Weights of a small transformer language model.
Size: width 384, 58.6M parameters.
Architecture: learned positions, no biases in attention or MLP, untied embeddings.
Training: a variant of Muon for these matrices, 365M tokens, 7907 steps.
Each number is 50 + 15 x the weight over its row's rms, rounded and kept within 0 to 99. Layers, rows and columns count from 0. The size before them is the row's rms in percent of the matrix's.

# up: layer 4 MLP up, 2304x384, rms 0.123, rows 901-927, columns 0-127
# down: layer 4 MLP down (transposed), 2304x384, rms 0.0494, rows 901-927, columns 0-127
up901 099:61 78 37 53 37 69 48 33 68 74 49 61 67 54 50 60 38 63 43 52 47 15 71 39 45 49 51 52 46 56 47 64 48 41 56 54 36 79 37 70 31 70 65 19 45 37 51 62 36 51 44 55 56 44 46 50 42 18 44 32 40 33 66 55 69 48 74 07 33 54 59 35 83 39 39 43 42 71 52 59 61 52 44 76 72 24 36 81 34 74 60 42 41 50 29 65 60 38 42 76 51 48 70 53 45 72 49 43 19 54 29 37 32 31 52 47 50 56 65 48 62 47 42 62 44 21 61 45
down901 092:51 33 45 50 72 26 58 56 37 18 36 42 36 38 49 54 46 35 59 38 67 61 61 71 46 49 51 59 31 56 61 42 56 63 35 55 63 49 50 43 51 36 37 95 51 62 51 56 73 60 55 22 45 58 50 60 54 64 44 59 56 62 42 46 40 40 55 88 53 41 42 74 26 82 52 59 52 18 65 28 68 58 48 48 43 64 58 13 80 42 51 62 51 45 65 53 25 58 42 40 52 59 46 44 69 38 55 47 77 46 66 74 65 67 54 54 44 70 38 63 32 55 56 31 63 60 47 61
up902 089:60 45 46 48 27 53 34 40 50 39 60 50 43 58 65 49 76 51 40 73 46 47 34 64 26 43 55 30 66 56 51 72 56 52 23 44 53 55 58 29 57 49 64 55 66 44 59 55 39 63 42 47 26 81 37 47 47 71 50 38 70 71 47 24 49 69 22 50 57 53 50 47 45 66 40 75 51 40 60 50 41 45 38 80 69 22 55 58 58 66 42 84 17 49 32 37 42 50 46 48 55 40 45 65 38 77 40 49 64 57 47 38 35 74 42 45 31 66 58 55 73 63 35 48 63 58 42 32
down902 070:56 59 38 48 73 45 79 54 38 52 39 44 40 60 45 37 46 50 48 42 38 47 58 23 64 66 58 72 51 48 27 26 34 44 76 46 55 29 59 59 69 35 55 63 34 35 20 52 61 38 54 53 55 55 56 48 60 42 51 49 36 52 46 70 67 27 58 63 51 50 65 58 56 42 50 39 59 72 41 60 61 52 42 36 36 63 60 40 30 52 52 22 56 36 69 61 56 42 37 42 41 29 50 52 40 38 39 30 51 32 59 58 48 27 70 66 59 23 39 56 35 25 58 32 53 41 55 52
up903 145:41 72 42 42 72 63 65 47 66 55 33 51 55 45 63 61 45 40 51 49 47 35 60 51 56 17 70 66 14 31 38 45 79 34 59 37 41 64 30 68 44 63 49 87 77 45 55 42 54 42 50 39 61 65 67 22 46 66 24 54 47 59 19 71 85 43 48 32 56 10 51 44 39 62 44 57 61 50 52 24 32 68 22 46 60 42 35 50 45 30 74 94 29 67 35 38 86 61 58 50 43 63 46 54 63 31 40 66 51 54 81 24 56 40 44 47 58 49 54 29 18 68 23 52 62 36 54 42
down903 147:30 47 33 29 45 44 47 68 57 40 48 43 57 51 36 58 72 43 71 54 58 35 54 49 50 44 62 43 33 44 72 30 56 63 35 43 32 53 48 18 28 44 37 36 61 51 64 21 55 46 75 57 51 54 23 44 51 72 41 60 16 55 58 46 27 34 60 68 33 37 72 42 54 49 64 41 70 68 74 34 54 49 20 31 58 14 48 58 11 38 40 68 16 63 52 62 32 44 33 59 48 44 19 38 64 24 83 23 51 43 30 44 43 20 56 49 56 59 30 63 37 47 38 50 74 36 60 61
up904 091:36 59 39 31 59 22 56 67 21 39 28 42 63 29 50 33 66 33 51 49 70 53 41 42 59 62 61 46 59 55 38 49 36 49 56 52 40 49 44 38 57 60 68 31 29 49 54 29 35 41 41 51 61 50 29 32 25 63 49 54 62 62 46 72 46 63 67 40 28 33 29 18 61 32 55 45 36 44 58 64 54 23 43 62 54 60 37 71 55 37 49 53 76 69 34 37 38 64 45 51 37 53 29 69 49 57 68 40 49 61 94 54 46 50 46 54 63 23 29 53 41 70 37 37 47 50 28 60
down904 091:58 61 48 76 55 57 49 48 63 41 44 49 65 51 59 64 52 51 36 55 44 30 55 56 53 44 37 49 48 56 63 47 76 69 64 67 41 69 64 53 19 56 52 32 77 69 52 52 41 77 47 60 48 60 37 63 59 56 58 56 70 80 52 57 63 45 41 54 49 24 39 38 54 51 45 23 59 34 53 61 51 32 50 65 57 54 71 39 50 51 61 47 36 37 48 57 73 55 29 62 41 53 29 71 40 79 34 47 43 51 61 79 64 78 50 24 40 29 57 49 74 46 33 63 46 55 76 37
up905 125:57 47 48 59 19 50 56 32 45 38 51 38 44 60 70 57 53 55 32 42 46 65 50 15 57 64 61 50 40 24 38 63 58 46 52 28 77 59 68 47 36 41 38 32 19 64 52 52 73 78 38 53 50 49 62 38 47 68 37 58 58 29 45 41 36 44 57 37 35 50 45 40 37 60 43 87 63 53 21 33 52 45 63 78 44 72 46 21 44 10 56 59 62 42 66 75 48 23 72 57 41 39 60 50 56 67 70 55 42 60 34 29 23 59 42 35 60 61 65 61 66 33 68 46 14 58 41 59
down905 128:42 49 48 77 43 50 82 47 66 43 36 78 21 50 78 49 35 40 38 43 35 33 22 76 38 53 58 43 26 51 33 56 12 41 47 21 43 29 64 29 61 24 43 45 40 49 52 53 79 65 29 50 53 48 63 75 00 54 35 46 58 53 30 43 68 48 51 39 56 57 43 55 41 66 30 70 64 47 25 64 59 47 57 48 31 26 47 39 45 33 47 24 64 65 50 44 53 65 66 59 27 56 40 63 43 60 77 71 62 58 49 41 59 38 56 36 50 83 32 46 41 39 42 33 60 36 37 47
up906 108:40 70 78 60 44 51 38 42 44 67 47 41 55 58 43 61 62 33 27 55 41 39 56 57 44 29 34 61 46 56 51 55 45 59 27 53 31 59 55 74 53 70 75 45 49 23 41 36 53 45 81 77 58 25 69 24 63 65 48 58 42 33 47 61 74 46 48 52 17 51 39 55 49 42 48 33 50 58 26 57 39 83 33 59 55 15 73 47 39 51 85 40 56 57 64 66 38 43 52 25 46 67 66 68 74 75 31 49 49 33 44 45 30 90 69 79 81 38 48 57 57 48 67 41 37 40 72 63
down906 111:62 55 23 48 52 53 35 42 40 66 66 71 46 34 38 59 29 22 50 55 63 35 58 54 87 99 19 50 56 26 69 48 74 51 42 47 43 35 50 36 68 58 44 75 23 49 53 38 65 54 62 70 39 69 47 50 56 51 40 49 32 45 29 28 70 59 61 99 28 33 33 14 46 49 15 36 56 47 69 36 43 82 30 38 47 59 36 61 36 58 21 46 33 41 58 47 49 81 74 48 37 53 31 40 42 52 35 54 25 40 65 52 64 56 46 42 80 31 35 59 52 43 36 74 38 68 77 45
up907 104:46 48 21 59 36 62 18 55 54 90 51 51 59 56 79 39 36 90 37 36 46 24 44 74 51 64 42 47 44 40 41 45 36 47 63 55 36 62 44 20 57 54 36 56 20 77 26 56 36 77 50 63 21 38 45 24 37 43 24 37 52 42 65 32 71 45 52 42 28 51 39 30 65 61 40 47 62 37 18 61 47 27 42 47 68 38 44 49 50 32 70 34 55 59 44 65 44 26 52 76 61 56 86 47 45 60 46 78 54 50 36 31 49 56 50 77 20 61 41 36 62 79 55 59 42 45 45 38
down907 102:70 35 44 47 22 46 51 37 44 62 45 53 38 74 61 58 28 31 31 29 59 44 44 81 69 89 36 77 45 52 32 60 56 23 55 70 40 81 46 39 59 39 54 53 65 45 25 49 31 59 77 46 39 35 42 50 49 38 65 42 70 66 62 74 39 47 42 47 53 59 54 77 44 70 44 67 52 77 64 59 76 51 55 78 41 49 49 32 65 25 65 45 47 47 54 55 78 32 55 63 65 70 62 25 98 37 45 84 57 44 64 39 56 45 50 35 53 61 34 72 48 57 25 58 60 31 32 68
up908 094:59 55 43 79 39 41 65 46 62 66 45 60 16 20 47 52 60 43 51 51 56 43 61 55 57 58 65 43 39 24 56 34 52 30 59 27 48 77 39 82 68 86 57 55 62 40 60 42 61 35 69 50 87 74 37 36 44 52 45 48 33 18 71 58 47 59 58 46 30 37 08 39 39 50 42 75 59 40 24 50 59 43 62 47 46 58 58 31 58 40 61 53 73 54 36 39 08 59 55 39 52 84 30 46 68 41 53 56 87 46 52 18 28 44 53 29 56 60 25 45 39 48 32 34 59 55 29 44
down908 092:33 58 40 67 34 54 51 51 28 49 80 65 32 58 46 48 43 56 39 47 55 46 57 68 64 46 65 46 50 63 56 66 71 06 24 40 39 67 41 54 32 58 67 57 38 69 43 59 63 35 60 58 58 72 45 52 46 50 43 52 30 66 51 58 41 59 40 61 57 30 51 33 42 69 52 82 51 49 55 49 44 48 20 64 38 68 62 10 36 26 51 34 76 77 49 30 69 49 68 24 72 88 31 58 42 60 39 43 61 50 28 63 83 63 69 33 78 66 32 22 28 50 37 38 49 22 26 13
up909 071:67 50 52 58 47 42 26 60 35 45 85 69 34 45 48 52 51 75 64 40 28 79 27 66 41 38 23 54 40 34 67 48 44 46 37 33 42 38 56 51 63 46 61 75 69 47 64 42 77 70 53 43 39 35 75 70 38 59 46 59 80 46 33 55 45 51 81 48 26 47 66 67 65 48 38 67 54 39 49 40 56 53 33 48 66 23 47 32 52 33 33 46 43 73 20 39 52 59 47 56 47 66 30 62 93 49 56 37 49 48 57 27 53 32 62 49 43 65 55 46 29 35 60 55 51 54 26 65
down909 061:38 50 42 57 36 47 57 50 67 69 39 17 52 55 30 34 52 21 41 67 85 22 59 31 74 40 53 47 79 58 42 47 55 53 63 61 62 56 41 57 41 58 58 28 34 42 47 62 23 19 54 37 52 51 46 59 57 36 59 63 22 74 73 34 75 17 42 61 61 26 35 31 45 58 64 31 56 53 45 60 37 64 53 57 39 62 48 61 61 57 47 76 52 61 66 71 58 39 60 49 38 41 71 34 38 49 60 48 43 39 68 84 60 59 49 45 60 53 47 43 65 78 15 36 54 69 48 63
up910 069:66 37 32 70 58 78 35 47 59 81 48 47 62 67 41 38 45 54 63 56 49 32 36 61 36 44 70 62 29 15 63 39 58 36 60 55 32 37 51 43 38 58 44 52 67 68 66 28 62 42 58 53 55 60 63 61 53 62 37 36 41 45 47 99 37 71 37 61 52 57 43 39 49 60 24 64 59 59 38 47 41 38 32 59 28 47 17 73 36 41 48 52 53 73 32 45 42 63 46 57 31 72 71 59 10 35 44 65 64 65 29 28 30 63 51 32 58 58 53 69 79 85 63 52 50 57 41 34
down910 072:59 34 34 99 39 47 38 53 51 79 65 46 47 42 41 45 55 49 67 57 48 41 37 43 42 36 57 72 55 42 73 60 51 15 61 56 53 38 47 40 65 54 62 51 44 52 49 38 38 35 74 81 48 36 50 48 50 51 48 56 34 52 35 61 43 73 44 61 27 59 44 59 53 62 42 63 53 67 45 99 45 40 43 70 59 52 54 67 50 55 44 58 54 63 23 60 51 52 75 40 48 12 62 47 35 57 68 41 50 49 52 28 53 60 53 12 60 52 57 49 38 66 59 48 45 62 55 14
up911 086:67 59 40 69 33 64 64 49 54 59 37 58 31 60 25 51 37 76 49 51 53 58 17 41 43 57 41 49 39 49 65 59 41 55 26 61 58 28 34 18 34 57 55 71 32 78 53 49 36 24 57 39 43 79 48 65 41 76 80 52 24 51 48 59 44 43 23 52 51 49 66 43 38 66 39 70 44 59 63 44 65 58 15 51 55 31 57 48 67 66 67 80 48 40 43 64 75 29 42 28 63 36 38 30 66 65 68 47 54 57 32 33 64 49 57 42 66 65 46 51 44 29 61 56 47 56 29 53
down911 083:63 67 65 38 58 41 09 71 58 49 33 35 39 58 35 48 46 47 49 89 73 63 74 67 58 36 42 64 23 58 52 37 56 64 60 58 47 69 36 35 73 69 54 55 53 56 69 50 51 63 46 66 39 63 83 54 77 54 23 46 59 49 64 67 60 38 46 56 48 32 26 57 64 38 72 32 61 21 42 42 58 67 59 63 30 66 67 64 51 61 37 41 63 58 89 41 41 83 64 55 60 65 55 34 47 74 57 44 19 63 35 68 48 47 39 62 27 71 41 53 65 59 53 33 68 47 75 49
up912 087:32 58 64 55 51 63 73 47 34 46 25 38 60 49 24 37 66 29 38 25 69 39 61 45 26 32 54 30 55 32 55 12 47 56 36 33 30 67 63 81 87 52 49 33 79 33 42 38 36 28 72 50 57 59 31 53 70 48 55 29 00 62 43 46 55 31 36 41 51 56 34 81 47 61 45 67 40 42 34 43 48 63 45 32 64 43 35 53 56 44 55 60 54 64 49 54 35 63 31 61 64 63 40 38 57 48 50 49 61 61 42 65 68 60 56 70 43 51 53 79 47 64 32 52 46 51 54 57
down912 080:41 25 65 47 41 38 22 61 62 42 58 26 47 38 49 26 42 80 45 72 21 37 69 55 65 76 62 66 45 38 48 44 89 98 61 52 50 53 61 43 68 58 56 53 54 33 53 61 16 53 36 42 94 60 58 58 66 66 66 73 47 58 54 79 61 37 30 63 49 56 60 59 40 52 41 49 40 65 35 64 32 83 54 63 48 42 50 50 62 41 76 55 47 56 51 76 59 44 39 53 47 61 63 41 63 30 60 78 50 63 51 52 44 42 65 36 42 31 51 34 53 80 34 67 52 26 35 41
up913 078:57 64 36 34 47 58 43 45 55 79 40 47 23 48 52 44 37 46 47 51 43 51 19 61 47 42 53 48 65 36 62 56 60 43 43 63 49 36 47 55 37 59 55 50 76 42 69 24 72 56 46 37 51 70 49 42 55 61 44 37 34 39 50 67 36 36 74 81 30 50 46 42 28 70 18 35 39 63 28 55 48 21 36 47 33 55 07 75 15 57 46 55 52 55 54 50 68 60 48 51 36 58 49 44 36 51 67 40 87 54 33 46 63 79 59 70 27 72 46 25 44 68 49 67 53 53 32 57
down913 068:55 37 49 32 54 26 60 42 30 63 87 68 62 63 41 48 43 61 66 54 57 46 58 15 52 88 54 35 40 64 47 41 68 50 32 46 33 49 43 81 24 41 41 42 35 20 52 50 65 40 52 71 55 39 55 63 64 62 61 53 72 57 47 39 36 32 27 50 32 31 71 47 82 47 62 45 57 48 72 18 42 70 66 44 36 50 67 46 55 45 20 45 69 61 55 57 46 43 34 47 65 49 35 29 37 51 52 53 40 35 65 63 33 35 64 47 63 13 48 62 58 36 52 48 53 56 83 51
up914 046:52 46 36 48 36 44 54 25 78 28 66 46 39 47 59 52 56 53 49 41 65 74 51 49 60 69 62 38 36 48 56 76 24 51 53 27 48 76 22 46 31 62 29 55 49 79 45 41 25 44 20 40 27 99 32 43 49 52 71 48 67 32 92 44 43 62 28 38 57 44 70 35 47 59 51 46 59 78 57 52 55 40 40 66 48 66 44 25 36 58 48 43 49 48 34 48 18 74 35 13 43 57 71 66 64 62 47 62 45 38 19 55 47 46 48 40 63 33 28 61 66 72 60 32 68 55 52 20
down914 044:35 41 68 56 75 38 56 69 27 51 37 42 61 72 44 50 52 45 34 64 28 38 47 47 53 33 26 41 60 58 57 23 64 49 45 60 51 22 73 43 63 49 58 43 54 49 57 55 63 62 63 44 67 29 76 77 43 51 53 47 48 74 29 60 66 44 75 68 47 49 46 63 59 60 57 49 54 31 55 39 48 59 38 39 67 48 56 70 72 42 51 46 35 42 58 57 56 31 43 67 52 40 32 45 16 15 64 34 40 53 69 28 45 46 36 45 46 60 62 32 28 20 48 78 25 35 59 77
up915 066:43 43 73 41 59 86 60 55 57 74 37 40 62 48 23 58 48 54 60 54 30 54 37 61 45 66 28 44 38 60 51 31 55 57 45 47 35 45 67 55 34 55 65 51 47 57 48 55 54 67 40 50 64 61 68 45 52 39 22 39 18 43 63 42 61 66 17 72 51 42 48 56 64 53 31 57 59 50 47 43 53 40 36 72 63 19 48 30 51 82 53 71 60 66 76 60 60 31 45 37 61 10 53 51 46 56 47 61 38 38 33 46 70 44 69 49 61 94 21 53 52 66 48 83 66 36 51 65
down915 059:37 61 18 53 41 44 46 56 40 46 78 62 34 56 71 56 47 51 28 44 82 46 68 57 48 39 80 47 78 44 59 52 40 44 40 46 47 51 40 50 52 52 43 32 35 30 57 42 31 33 56 53 54 38 37 63 53 65 61 52 68 51 34 33 43 26 47 19 66 54 52 45 56 45 56 43 36 43 65 60 48 72 55 14 30 76 54 77 63 17 51 32 47 35 45 43 46 58 55 65 53 76 43 52 58 74 67 41 35 69 45 42 22 40 42 34 36 11 89 62 35 33 45 35 48 40 64 49
up916 115:59 63 48 35 43 10 73 31 44 41 46 61 80 57 77 61 55 71 60 59 54 49 52 35 53 46 64 67 61 23 58 56 53 78 51 63 50 41 52 76 20 45 14 62 43 59 40 53 47 54 54 31 33 23 38 60 37 90 79 44 56 68 54 36 56 50 59 33 57 93 65 41 37 45 54 46 49 53 60 43 35 30 47 52 34 32 40 41 52 31 64 36 63 46 67 56 76 63 48 15 42 74 44 35 50 52 56 65 55 22 53 33 48 28 70 71 51 60 20 56 27 59 61 67 42 64 47 48
down916 125:47 32 23 52 68 53 62 47 52 66 62 54 39 47 87 80 51 65 57 54 52 42 45 55 45 56 60 32 59 44 46 37 60 58 43 35 51 59 26 81 50 44 30 39 51 57 38 54 67 51 58 46 35 19 23 59 35 74 30 79 58 36 54 48 57 76 68 55 43 49 43 50 37 51 24 48 59 28 48 38 07 34 75 42 43 66 34 48 43 49 28 30 57 48 59 47 65 55 67 19 49 73 37 38 71 46 67 46 35 05 48 62 12 77 58 82 43 41 29 55 53 60 81 47 47 61 35 53
up917 123:59 72 37 53 58 17 65 71 47 35 46 50 39 60 97 68 70 27 59 56 47 52 51 35 40 46 70 48 20 37 62 58 59 65 52 33 63 70 51 39 40 58 77 58 53 58 57 59 44 69 69 33 51 43 66 39 40 51 64 50 58 21 63 42 41 47 40 57 38 44 56 85 62 65 69 62 33 56 14 65 53 50 41 55 53 61 58 44 49 50 32 63 47 62 17 44 54 58 74 36 47 36 51 47 72 50 30 46 41 50 60 51 39 55 90 44 59 33 66 56 56 34 41 38 44 62 22 67
down917 126:61 50 34 33 62 08 39 51 52 58 52 69 53 27 62 48 75 33 40 48 47 51 42 41 32 41 78 67 22 47 64 54 46 41 75 22 48 40 52 27 64 74 32 67 57 88 54 70 34 53 59 37 29 64 58 34 78 68 55 78 68 34 44 39 51 29 53 30 57 35 39 18 43 40 47 40 62 60 41 86 76 57 43 46 39 76 51 45 37 56 48 86 50 19 55 52 65 44 57 16 33 52 46 32 67 50 19 40 27 60 74 46 55 39 60 43 37 45 63 17 71 27 59 53 19 44 44 53
up918 088:17 32 42 37 48 46 67 61 58 52 57 38 68 57 44 35 49 53 36 47 63 62 50 43 66 78 60 63 51 53 52 60 34 49 61 48 51 79 51 59 77 61 55 25 41 81 53 70 59 49 07 44 45 42 43 48 34 40 75 49 31 73 49 59 75 59 56 77 49 47 46 40 51 38 72 56 58 70 55 43 74 52 50 66 31 64 59 34 35 24 68 53 64 55 50 41 19 62 42 45 55 55 53 35 23 33 40 38 43 41 22 62 38 27 73 41 48 50 56 18 28 44 39 29 18 26 28 72
down918 072:78 59 45 50 46 62 31 33 52 54 42 55 56 52 54 48 57 43 58 63 34 46 48 53 31 18 42 37 45 43 61 40 59 37 36 62 56 27 45 42 13 25 35 75 70 21 45 32 38 68 72 74 48 79 47 61 56 77 34 42 68 16 47 44 34 49 63 41 51 54 70 57 57 55 44 50 40 39 56 71 38 42 51 31 51 45 50 79 47 80 45 52 24 43 40 73 59 53 52 52 50 59 49 69 89 62 55 63 58 57 54 24 49 66 39 43 71 40 50 81 69 51 59 57 82 67 62 43
up919 110:42 55 69 25 38 35 52 41 39 34 77 41 84 27 50 24 49 36 35 55 65 33 46 44 37 40 55 28 77 43 58 38 63 64 30 67 47 58 64 54 58 30 37 43 26 40 49 54 64 20 93 47 39 34 46 50 43 73 39 58 36 65 64 64 39 39 26 63 62 60 46 52 45 42 40 59 53 25 30 62 40 54 23 40 66 66 47 55 58 66 48 66 47 36 51 50 79 34 61 47 44 62 62 43 55 50 28 38 53 43 11 46 38 57 38 31 65 54 53 38 72 45 49 43 30 37 36 59
down919 106:16 54 55 46 50 33 41 30 52 45 72 74 54 50 29 59 55 38 35 56 48 51 48 54 76 63 77 77 44 41 58 28 66 41 53 80 55 61 31 18 51 48 56 28 40 72 52 75 44 72 50 69 54 31 50 51 50 57 54 30 72 42 40 48 55 44 40 63 63 52 25 31 46 42 56 51 68 52 42 70 51 72 47 51 56 52 55 60 69 63 58 53 54 61 47 56 61 37 29 48 80 85 41 63 51 64 45 55 50 40 38 67 61 72 34 32 19 35 56 45 65 52 34 44 20 51 58 80
up920 154:16 63 51 51 53 67 46 55 69 46 39 46 66 32 43 65 37 66 41 68 72 65 56 71 41 17 42 50 45 33 61 24 65 20 66 59 34 72 83 72 31 83 52 45 42 74 55 27 29 39 68 51 55 28 49 24 20 53 56 32 50 40 41 48 77 45 62 47 52 25 63 36 24 56 58 71 64 48 83 59 63 59 61 46 38 40 70 33 40 45 63 53 31 15 48 38 42 52 52 45 51 59 22 51 49 68 65 86 25 27 50 49 62 63 52 43 66 54 59 59 46 68 61 49 51 44 62 49
down920 167:62 41 48 26 34 60 49 52 43 39 53 59 56 87 55 25 50 49 42 40 31 51 45 24 43 72 66 40 57 48 26 82 62 61 62 56 68 32 18 31 68 34 15 57 38 47 54 43 44 12 47 49 59 50 34 63 48 40 48 68 50 78 65 48 48 65 48 61 77 56 44 40 72 28 40 48 44 48 35 51 38 63 49 58 56 55 34 46 69 43 52 46 68 54 46 31 45 48 63 65 49 52 60 75 42 35 62 36 49 37 72 65 32 30 53 54 37 47 36 43 72 25 56 48 49 59 44 47
up921 106:55 29 53 44 58 21 55 48 46 27 37 61 36 64 22 52 58 61 22 53 53 85 33 50 37 57 33 49 46 55 58 38 48 27 63 31 43 35 71 39 57 45 80 63 92 28 37 53 36 44 47 55 51 24 58 45 58 51 64 61 63 72 45 57 55 70 50 67 71 69 59 65 63 67 44 46 38 38 58 34 28 24 40 67 41 44 52 47 33 31 64 65 76 26 53 25 36 32 54 61 50 21 74 43 55 62 66 63 38 83 56 77 44 23 47 48 54 54 63 64 70 68 23 61 58 51 30 45
down921 097:47 85 53 29 53 71 39 38 35 50 55 52 39 43 87 50 25 45 74 60 56 53 54 52 82 49 58 50 62 29 46 83 42 66 47 59 54 49 45 51 56 51 45 52 43 59 65 43 50 59 41 47 36 61 37 64 41 45 26 42 39 37 44 44 27 30 60 55 24 49 55 01 60 13 57 65 53 56 63 64 58 85 47 52 57 42 30 63 63 66 41 31 03 60 64 69 51 56 50 47 32 50 39 71 34 46 24 38 68 50 33 53 50 67 48 40 84 56 40 49 39 42 80 54 27 60 62 64
up922 149:63 25 35 44 29 31 66 40 51 39 40 28 55 67 77 45 47 38 43 83 65 43 30 71 26 41 51 71 20 46 52 44 45 45 91 31 68 55 29 56 38 77 63 33 37 53 37 27 65 47 46 60 36 36 37 66 56 57 51 67 42 51 51 46 59 36 46 44 43 49 46 41 22 48 30 40 57 53 39 55 34 33 25 60 32 62 41 36 48 53 47 29 70 26 15 36 35 60 33 51 32 43 46 58 65 40 65 47 53 55 83 68 57 72 53 58 48 49 57 43 48 75 51 74 76 60 47 66
down922 160:50 27 64 52 34 47 75 44 71 29 72 67 86 71 49 61 44 35 24 74 37 56 22 39 53 43 60 48 50 55 46 48 38 46 61 55 64 45 47 57 43 61 57 38 55 61 33 77 26 13 58 76 59 81 67 81 48 49 74 61 78 52 48 63 36 63 64 46 46 60 77 40 67 78 51 65 24 44 42 60 43 55 42 56 58 53 59 61 40 28 85 41 32 11 48 49 17 35 86 65 53 43 77 58 49 54 46 54 51 33 62 36 33 75 30 26 69 27 43 28 55 61 48 37 46 53 51 34
up923 155:64 34 40 58 49 66 56 59 29 17 42 48 40 46 52 68 59 55 23 49 49 77 35 70 25 56 51 36 66 53 64 45 26 83 42 35 56 13 54 39 71 62 72 48 70 32 47 65 52 29 29 84 44 63 47 43 34 30 50 69 37 36 45 59 41 61 35 59 89 33 54 36 69 21 36 49 38 54 61 61 51 54 33 69 50 40 37 69 14 42 43 42 72 54 36 48 39 65 51 46 45 35 47 59 69 59 40 32 84 66 31 26 71 42 61 34 45 51 49 27 60 56 24 24 62 49 58 45
down923 188:39 56 61 63 31 47 38 52 41 40 61 75 52 23 62 93 41 57 49 61 68 66 54 17 78 84 36 60 89 45 59 46 65 63 47 29 43 51 58 48 29 60 33 60 34 55 52 50 54 45 49 68 50 45 75 45 52 28 44 34 62 47 56 72 43 43 34 44 41 41 46 57 72 48 40 15 41 41 21 47 60 63 51 68 79 41 37 57 64 32 56 55 45 65 47 47 34 37 68 52 64 21 43 65 50 43 54 25 15 50 38 43 44 45 35 37 47 63 47 50 71 45 37 54 33 43 21 25
up924 107:71 59 42 51 41 18 47 65 23 62 73 21 15 36 55 75 41 59 05 52 55 37 58 75 49 35 30 53 47 49 38 37 57 49 27 51 47 58 57 55 69 51 60 42 37 23 43 52 24 42 55 23 43 52 47 72 52 29 54 23 29 42 69 47 93 50 27 33 42 69 35 51 47 29 57 38 64 53 61 38 60 69 49 57 71 37 51 38 66 84 60 66 52 61 37 50 61 27 59 54 54 40 50 58 59 83 67 56 76 36 50 63 42 27 31 44 27 54 48 51 67 30 55 47 36 38 29 66
down924 119:68 60 39 40 43 21 58 58 53 50 48 37 28 64 67 55 51 60 24 38 66 65 57 83 55 40 60 41 35 43 44 69 71 50 40 50 53 58 37 80 71 58 31 46 58 37 57 57 18 34 37 57 16 48 54 50 57 61 22 22 40 62 78 68 63 62 37 32 60 56 28 30 75 48 42 39 49 63 24 38 99 61 57 46 58 29 41 57 67 76 69 55 76 42 30 64 61 27 73 68 58 52 33 60 44 67 58 32 57 24 76 64 34 27 28 25 54 56 54 52 48 39 38 53 29 30 60 87
up925 080:39 50 56 56 69 16 46 64 62 32 52 33 33 55 41 45 44 44 70 64 41 62 37 49 49 44 53 51 29 46 47 41 52 56 64 51 48 71 49 38 92 56 55 60 51 66 56 45 92 41 39 53 46 55 25 35 34 47 57 62 68 57 35 47 60 41 78 53 35 39 49 36 62 79 71 43 59 54 46 49 39 60 63 28 41 48 42 38 30 55 51 35 33 37 14 47 78 65 44 42 31 31 58 44 43 41 37 60 33 49 53 61 53 88 55 70 33 51 39 45 49 53 44 39 27 42 56 49
down925 066:61 37 69 42 27 85 67 50 18 67 40 55 48 53 60 65 44 33 44 35 53 63 54 41 42 56 40 49 89 53 59 63 28 38 44 69 46 32 36 59 45 45 43 50 53 30 53 68 00 61 51 39 54 19 73 63 68 59 37 53 58 51 61 48 42 47 35 64 66 53 73 68 49 00 45 41 57 35 57 54 53 25 43 59 58 47 55 51 57 51 59 57 66 55 77 53 21 41 61 63 75 50 46 56 83 71 43 23 72 40 37 30 59 26 24 34 54 49 68 46 54 41 68 66 61 84 42 57
up926 047:36 20 57 48 90 64 53 41 46 49 40 37 71 59 50 62 21 60 71 37 32 63 65 56 49 41 58 71 38 68 53 26 59 53 63 45 60 54 54 45 31 55 46 43 60 54 44 29 57 74 49 45 65 62 45 64 45 42 54 55 45 40 44 61 44 44 68 21 58 43 65 45 48 62 04 38 52 44 43 49 44 56 17 49 24 34 13 66 79 29 36 37 69 71 37 48 40 79 40 37 19 24 48 20 60 68 36 55 47 55 43 73 39 70 47 62 46 46 59 48 30 54 30 58 54 53 56 48
down926 045:48 27 59 60 71 69 50 41 54 37 38 13 60 61 56 54 75 68 50 29 26 29 84 37 42 30 71 67 76 70 43 36 69 37 49 76 52 62 46 38 45 48 58 44 52 54 23 41 59 57 81 58 59 52 44 52 73 37 54 74 31 60 44 64 56 36 58 49 33 47 73 61 27 51 25 49 57 63 52 32 48 73 38 61 61 65 16 28 84 41 36 25 57 69 55 53 54 76 63 55 21 26 33 24 67 57 43 58 36 78 62 70 52 60 52 64 53 61 46 49 52 52 34 59 60 65 55 31
up927 120:33 34 39 59 25 75 68 50 47 56 47 44 46 55 32 50 16 58 58 65 47 44 57 52 55 58 67 37 38 46 39 28 58 56 55 76 35 31 85 52 58 60 48 59 52 21 65 38 64 57 57 60 43 51 36 44 34 53 45 50 47 38 60 79 75 44 39 39 62 65 40 43 65 35 41 51 64 38 31 62 60 70 50 43 66 46 33 69 79 16 77 74 48 39 74 52 68 34 56 57 51 25 53 32 59 48 44 26 61 63 79 47 22 57 29 36 59 13 71 39 23 23 59 67 19 72 51 69
down927 107:50 53 32 18 69 75 47 55 28 28 61 49 37 64 61 35 35 47 42 34 56 47 40 63 59 64 59 65 37 90 44 53 58 58 41 62 78 33 82 68 61 48 38 39 54 27 60 53 60 41 59 43 53 33 73 52 52 18 44 42 44 38 55 75 83 48 43 25 52 54 52 72 60 56 51 69 94 69 22 41 50 46 64 59 44 27 58 47 42 58 29 54 49 55 47 59 44 61 38 49 73 34 60 53 50 44 57 52 61 61 48 60 53 70 63 68 40 46 52 37 40 34 32 53 33 28 33 58